Part of a small language model's weights.
Size: 9 layers, width 512, 8 heads of 64, vocabulary 9889, 24.6M parameters.
Architecture: LayerNorm before each block, tied embeddings.
Training: a variant of Adam for these matrices, 5660 steps.
Each number is 500 + 50 x the weight over its row's rms, rounded and kept within 0 to 999. Layers, rows and columns count from 0. Numbers have three digits each. The size before them is the row's rms in percent of the matrix's.

# down: layer 2 MLP down (transposed), 1024x512, rms 0.0252, rows 526-572, columns 128-191
# up: layer 2 MLP up, 1024x512, rms 0.0248, rows 527-572, columns 128-191
down526 113:528624505524497512516519516414462492478566394502451475476508556506585539497380461510569377636432483437486449503528598499339620541558488477528437477532431523459524480532436489503483459402478510
up527 113:450469376487466508467536414517646401500471353514563524472473562520486468524604514479512530386457479395500412493462502434475470393570533455510454464409439545490444595557430500469424493504456521
down527 109:456447531494472523464455523560439523516502503499438524475535444500470530508515474476486428506530535463534470432417551504578533465475429447493483494523513498474468421391492495546522557547512516
up528 039:563474539535392451595550494497499475450535474496464459474455500507573459531561606569570479595440464472524476600447470494520581446570429459475451510529576535573489503506503576558545466490518447
down528 030:530424571502609520507505571400505471605445433520529557554473573480462469530426539452466611531450501504524498491492578557535422562416471508577492507454516534621474567438506449508537431523512562
up529 101:513526455499503467459478520478510487532519450503565385477494488555494460498511464518403500498471447453458477499477443458512570444538507530434558511508626503414456532511564492503492530522384558
down529 101:571492520506527460430524545540487400555538573512547470492513592491484644557412477495617565494488489578508526455587583541523418452445498427644525499453574499494494556519540464535504431471583497
up530 110:466455536517540431488595515487547551457530444483539470514514502483526419476542478583477539513456542511582521497490445555532466552533516507470584556418534487560601482458537485466521535486447482
down530 105:548348470560547568544625493489481490454575467521461527505547568493469538455576541470509416453460435531470561355466496498457524499548561492530451455505524557428522469573524551556461478491494497
up531 106:504448557421449501557445352597536456502465515502617392460414517496426427502521462611384572483511532559465417479355446527516493499474557626532488490358478501487557511473428500509423523579483570
down531 108:463501449460593426396493436511530573505593418513449479539492554500361500514501512542498532477519503381457550578498578513497411452549582571569520461535512507442639567497484497500473383474545493
up532 099:477458488502358490474504476488478389456500502490457479520403552520518464505526549517460492536545491412428506536618527527574582450557552504468518498543485482567558549424536490537515516461507460
down532 098:489469589411430517517382552400533535499524527503525448454457615485537496564464509457496568515431609487501525587524550525546494460607496601490289488535545471544463556504484447451577549492445487
up533 098:486481547525515565517449359532551445499540443487595453547549538535425449454484476516460428477497475471523516484413484490535652517578498554507545520481502464513501586501549499568505544434473502
down533 075:520476530505514510498509475524560474479464453522507460500519487381530523521535501498501543456489484501448495481509454472471523477532544444498415518528525408526530520485486000483578546509542556
up534 100:497490511551594511516455539465531583469504409559429503478448443480526537507472451508463497470528528444431459497471473523510463491457410475510577562515425475478507462493471527543551565408532528
down534 098:602510544484536478539484487500519466483540449497461520449528557485431423446485499474577395548598503520519493574467457478508479482516580569557539481470461475558491559478497509423502509532468504
up535 116:525415459462513483475547495478564478523557460516451527597487501537393382551496555499479450468536495546600497544482380535514590510589446511471553474563498502592467535383463493547430458476455487
down535 078:499430431505491524494527502469606483444511504445480453501501527366535465685547468470485465490529411583561485487484453498549474538531495511450444465497483440500501535484529130508559481357440564
up536 123:535350588460445499522519500517455461522558482527528498531519575470428517605561526503487536426512450586519502468422418492460510530607479476433418476521521577529509479528554549474498540510487474
down536 131:545465448443479537528473550437477511509400568505406538429410446513530498507473502574516490510437594449624494475617457502445398528465546564486513505497496520512462544478569535421606522492441498
up537 097:514497521565374494474491440523523443541509519441601512517489513506497448478519504521516479489436468434560384497485493488543453503462567522514571480500547494491444481501500474572540516428513523
down537 069:536503518590509526522595490579533484430441447462493507485513511437512483505457429523464513514448520435494512471449469491463470376535544517527528552485566461441569577486467130509525531528483514
up538 044:459483457479387456534574572528552456519483447469527453579545542518542520574571511490520458537419398479608476618546491523503577488560461553462487539532475522526528490556479520514467540438520494
down538 035:619504555511420474432529528427419463471399492478470507485502585529442501463452573477525410537531558468437534487425498401460438536474522455449498459500443523409482542488422563472496447458416499
up539 050:547436572538493498566560419548547485556469472480533463455459529511464396537546536557444554565500446394540425495545441583568489404565441529472481528456450504485519488476452598419438461528506507
down539 040:474497424404539457452593509491482477489499518429478549515531462496468492540505441478456491548509662513444487417489544496477478552476560532591442495545518545463540595486519518586557527492430548
up540 104:526551533575579451535462487613511520589457461425548491512475478473506486506504476620457436468521394497485554537497547595522438338494548472467554476492504539435498438475500565445555494489474507
down540 106:529436488511559502457555611486483550566476543502577503509465522487495544470518531595467525545496497557546492505491561514584520452519494407536460565420466451460560497493503513499577508425446518
up541 112:466462429490451551432540467556547462554473348505524425460559524488526390535602514606499490497470477528548467502470472471473520534546546559496443487527500499442467509543481547478370452536601556
down541 122:563485498602417500555477524470489503462575466502460656558568418470500528504467462457422605544461609620429468441544599555369455540551596543551607507469513478485458535433468429476547504510513512
up542 106:516492450509485382568404508514515490546464497525567509490568521529511458571558431548498560505503528491531566497569471546503394427509520547493445423539476540472464412598441540561548502527597542
down542 107:447465472510501443471485533345424594548458471508559558504518496499459576455516476597583439488473473485494515508532495387475464520478502478571426498464562522576479578548527512528478458405494472
up543 102:493421491483493413481524531596558525519531480529553398551448534472526398567495546558465560507486469507564411498491497448650577485457495628473552477443470513503490467429504525437588486476422508
down543 102:482532424466565433396531516624595507473484545529471501577537514472494487482432535567524477448496518518469565488566427461389454489562580519457507505464647534385530471464526500492505488437470487
up544 103:492529476550391504537572515527493496476504497481542479518532561449559489528494547496458467553476494426490567499443577524561483434524497486481522516470551489440487492392454588517518473538550541
down544 114:502514454529493588501508535453499478536555517488496469478458489497392516558472495514541405486524538547444485456482409507519531513565497470438515494428494505432443503513468454498573438418490541
up545 113:493543505443487478513444435553600476526622474438492480496510474526556440517458500535483456472399499501513542518550568496541425499503511503452461450446605532518441610574568535494531480530499541
down545 124:426612506415466555571505519443467492494472522507522490474530437502411590461515516494438418467526511562469503523422505440513487417392555508441457554501505500468613476472555517413444506499430500
up546 102:462562420508447490492426408456539550548613411440471531492506479509439479492554524638479492647438529550488533471495479522470513522556507559460544509575477521642597493513497512463485593509493467
down546 098:401473416578466419539460434462549512510484419494615569498539429424501501548490448490574514460459510528541565503494529630413463508458556480613462572515486514486521484474521568497499459504438506
up547 107:591528403479480395405548456594599482538502445463522546489549546530441497538545489535504510632483504442562533477520450497553494467446504555485507487512460518538513566565494559572490451519539517
down547 108:460576564529500574518484511418423587509497494508487575503559524450505485381585526586484523444473531514585523430431483440486408520549494515583484481487521508608548446531488513462488555520466494
up548 036:572497599465479498568515544610464546508489530453513418545555588580504456557530491528524473563571511533560462574503473567486578493520451607422560346434555544471476436478552530536411458517484503
down548 024:402538468399562534463609450413480476517482423501515528478460560496444548486480482443467513415422580438506488410582521549476412475480491515463422457482496515460521497408467468476513464450442504
up549 032:461458549527541472539622536484471530555526494558511461471480533537457459585535576547538519544416569529597506507428454478592575467553458538477493523410521489554651503521559533484410508496410333
down549 019:398550576515468529504538487502521614580436564519486524545564481434536504407573433467529553481581520444496485472572560502450505463512454555506509500576401518487514404539549498465472456571415458
up550 117:550431489484435525541540517556581577547531431476511466487546550481598396493606537523517463411454526493541390537474448485507495530440526571548444496565499520514423501530526518398434505446524493
down550 115:505533457536566576576385622432480504513430479499423557506389463500563444443474425445489559475460488421494515487445509486466417423512610427542506473491429504479551496562513398523537457608404494
up551 116:444422460534487546500529562607576474457517443525509373504542563480490388522618518482543524471496502542582410506463451477540489506524485660388390527396560521568416458519527522511477485464572532
down551 116:506465538519529548476397555595499498577383520498442409479432577454489458413396425535417480505459462473495448512439450434530469490478495512509426505424573540471546498480510520492474477551552477
up552 096:496495553424453431472592525568492608500480569517521469597520526557475454579541490553545460509508528476560532503541527408692534493482539492453394541467454493513474450515502539509447441438467472
down552 099:561488478499519533557442389489400434446520509499423528446509517475543540406485541463541558491465498450523480594602535426510507528516557462538414538457398536531535450532449496401538403378628523
up553 102:482480499558487583523568522485471506490525484472524438547387394465572498556489503495573470521548459502566458531530574494480546485445540525535557484563497506360573477488521539637528563486532505
down553 107:535444570504483438554556528531429573530466531501420482515497467492561585495579492487533529554449457497545502556555558464512491508449534451544516455580512501498516504547445503474543605422440503
up554 115:585502572531560550565491499453495474547459500418523532511566506497492458573555462528416491538374454510390540498521524562600472423505525463392398538560553529538475518509491564537380580519540543
down554 120:499561525495475438586528481503476466503533499506554408530476460472477495536512545554605524466452542521502513534421525498513389531574544524521544524564508508541467476411548528502486536435520493
up555 110:554483517496442442546627560575493451515444477528534462455521584555559512540453535452537465466478583411592463465547510470534516480565460582470564457430490497350498567457535536588480561565470460
down555 114:525489491588454492512540522415428479500539483497411639458541470455505593421505529462525532501615438524578628434444497452610623530487450454522422458437488493544548516388564535434538465428492518
up556 101:523460495524441522446466543561457533498498529409561381638464545556394416565539519494502421462441468569470540541554557373563550480482467568455439454586480454545513503449489509473430533459441486
down556 100:466458484539579474436411505491513477495504512481466467416466555487506506550505463579586569498492538506473451469461533466519492480584465507580496420632543510480507644471455411462447452448507489
up557 111:547433523520554526536475508480477453546532493459562453537476444485517473586640475468451439588495497427425447528603554526485426405562472503512387495524570567488487471523505517484490543579477475
down557 114:493615452528543496516550461537503421484417653521461459531578512535612466435468487494471523450484515368436557539548523558571384466480527502479544574506529491520487544562514489484512468390498501
up558 106:507444544504510548586524548509456481501503536488530545542447430498585528521465525452585489467494520503510425528493509544529496494481450441551389429511524523647613466408479499545516599484551440
down558 106:521418528485616499646561548576465553538564508510450525559469487517586429500501567525537518472467460530501430555530556588567421529512467530469449549603574484483460505574529513531482532533501500
up559 103:511458543587487516552513453547542560544520407480443491492540504503515544541556464516537441451523505500493510455481435470477476467493565534458430496510416543509461479481579553437478510507547536
down559 108:453459390547469458523564548556546542545446513505468399515587558527551526514420464558498374493636435442399503440554578464521547540509520521448534496583499497422413538546522521508451473557551476
up560 106:412518479488554549612524496518485504471583425474501482462506572473452522518504445435510546482459537408491589519513483493475415457495441492383495502506445554548483469545524532527478543570599503
down560 106:514574486451461460581480588481571465506565561487471537575449479485496558567489513501477462469567543435496525500480502508459557538471510514440460503411524505519482490571465502500531476452499507
up561 104:515413347428517469512543562566552493540456469544591458445532545498376398617578533617429523446520497549534459560461581527452550429528512556462398486454568502564529534422513510553485478476500525
down561 109:513484552527529544547493490481516506511491454525622528483453510477367430458482462407504494465502502533480551576461437483446398530478529430494452432507456460533528523497452550534512513533465499
up562 114:527403500491586495602493525549540488480496504449511523511555519461452503514561496446444474525493568489527407485481578446539528418516491591528432563399530526508544608493507545592403515512466437
down562 128:468450571530504528612460456515413548507509406487462548540537479460475488517468545571545411518429506496526464486486417509399488483553538577515515433478517474503506478493493519549606506567535502
up563 087:558528572529526529479558501549570455470586422540511500540475562468509573582497495508360381463397443447525417525540562477412552379504470449496534538618507488500547440551523568431499459492521463
down563 081:519505590393525507460564508407484587454432443492461486438464471469610483492466485450531408556485464501450448530510489498431469550521494546472583462555516487455543548433481549477503519439523518
up564 111:498501494534473501535483493475489438448485435492413453650399570423564515568518506503566481453501442413597515545482510515560537429607538547467621563500486518452563466532452517456470523456561435
down564 114:545578543450443538469430423510519522456466413496502564462427392492466544508564475564525388486551455524473526550507440469533498554460514572408622391457531499408434508495477501478551414553456502
up565 112:413484441568612533553495446528505518494457434478567369516475486567455483475577528502461484391449426437530444467561459540607505465465455554461512541422531545540476595557410562493449496420484483
down565 115:460504360579536419514485477418473537542503518506492509409518533486475444540519490494621410452516515517503481510555456593520521506501527593530489540473472486514476529510522554510574498487528504
up566 112:572391466512457497570520581463604512481529510450427538513560467473515399546548503436469466461476489418525482502518471514488523522542479538477539563506530550539472490538460504501552486514606469
down566 106:540410476452558519489445489500554381501467560501530526574509459495506486539528517514564509474524519547590524556518482402540507516575478512560502482462554484550610537516462427478543422532544514
up567 112:427475507545447564616435475494546526522462484554546457439541593479457484481584512544593455520478550508468554470594490527540418479478559575476393439527557504409522562549489595554502469543530497
down567 120:503505522467545460560502504526421466506541513507551507489498521448553506559487517511447509448519487498483551541455535510555470470449407389449503492495430504530492483454528472523438570393624505
up568 094:552568531506489541432491556544567437481517558502554424487447506480410461523565529449442495522486460479475494517464438535488490413516445498537442490558447480429638479537605519514504446550521435
down568 093:522546433523532510500483556536543523485489544497530500497580456495386448550459526524488517472472510466531505526484512510463435436453396489487466661570494541551555486532518539479441572432521501
up569 117:520395430445502520463642466590458526488472520525529470479450539531479456648564541551416449521470473497539441532459553503504646515552502537493535430390462488518496621529440553558470506382479463
down569 123:483542525508520447497508502462531524475551480521416528496488548528423466556507463492592451404477501512518484373527534515568378567488528431457492442465505507441490486613532506557468432513465474
up570 036:488469509426448503526575467535501544524585484441547484570450498507500482520606480457534393538492420421523408602452464561426556503553514498430482472547493528521595528472568472465517438513530540
down570 024:475507603521611468569474492474486440567490491538432496424480517521534460347429444533524506474553514550487500561533383496500512500561542539486485476474476490489483502493454428523602563473460477
up571 094:544501542435380503494620547589544408560500483497510399460461423464606451498515512478474457379534514532528511565477451469481525485555488506524496457567567480522536546538570489529512546566484468
down571 092:549473518442493526560485566513417446464459525503513484468518564472422500561498446490587511512506533516519516418437427544396541534462417515555490573452485513558444444445538490494392464519500511
up572 102:373552426496498402462411530508553501453593481481515496487536555511556561551523502447547439427487470419503459495401503527558458543554530481463506446510452487437539533434533499572423468429569494
down572 103:483407378525500429569496546517542515411540451488417457486692508499467480586518520505538412495510539549571493538454474486556516573630462508508487463489557486477446549483507470456568539518495486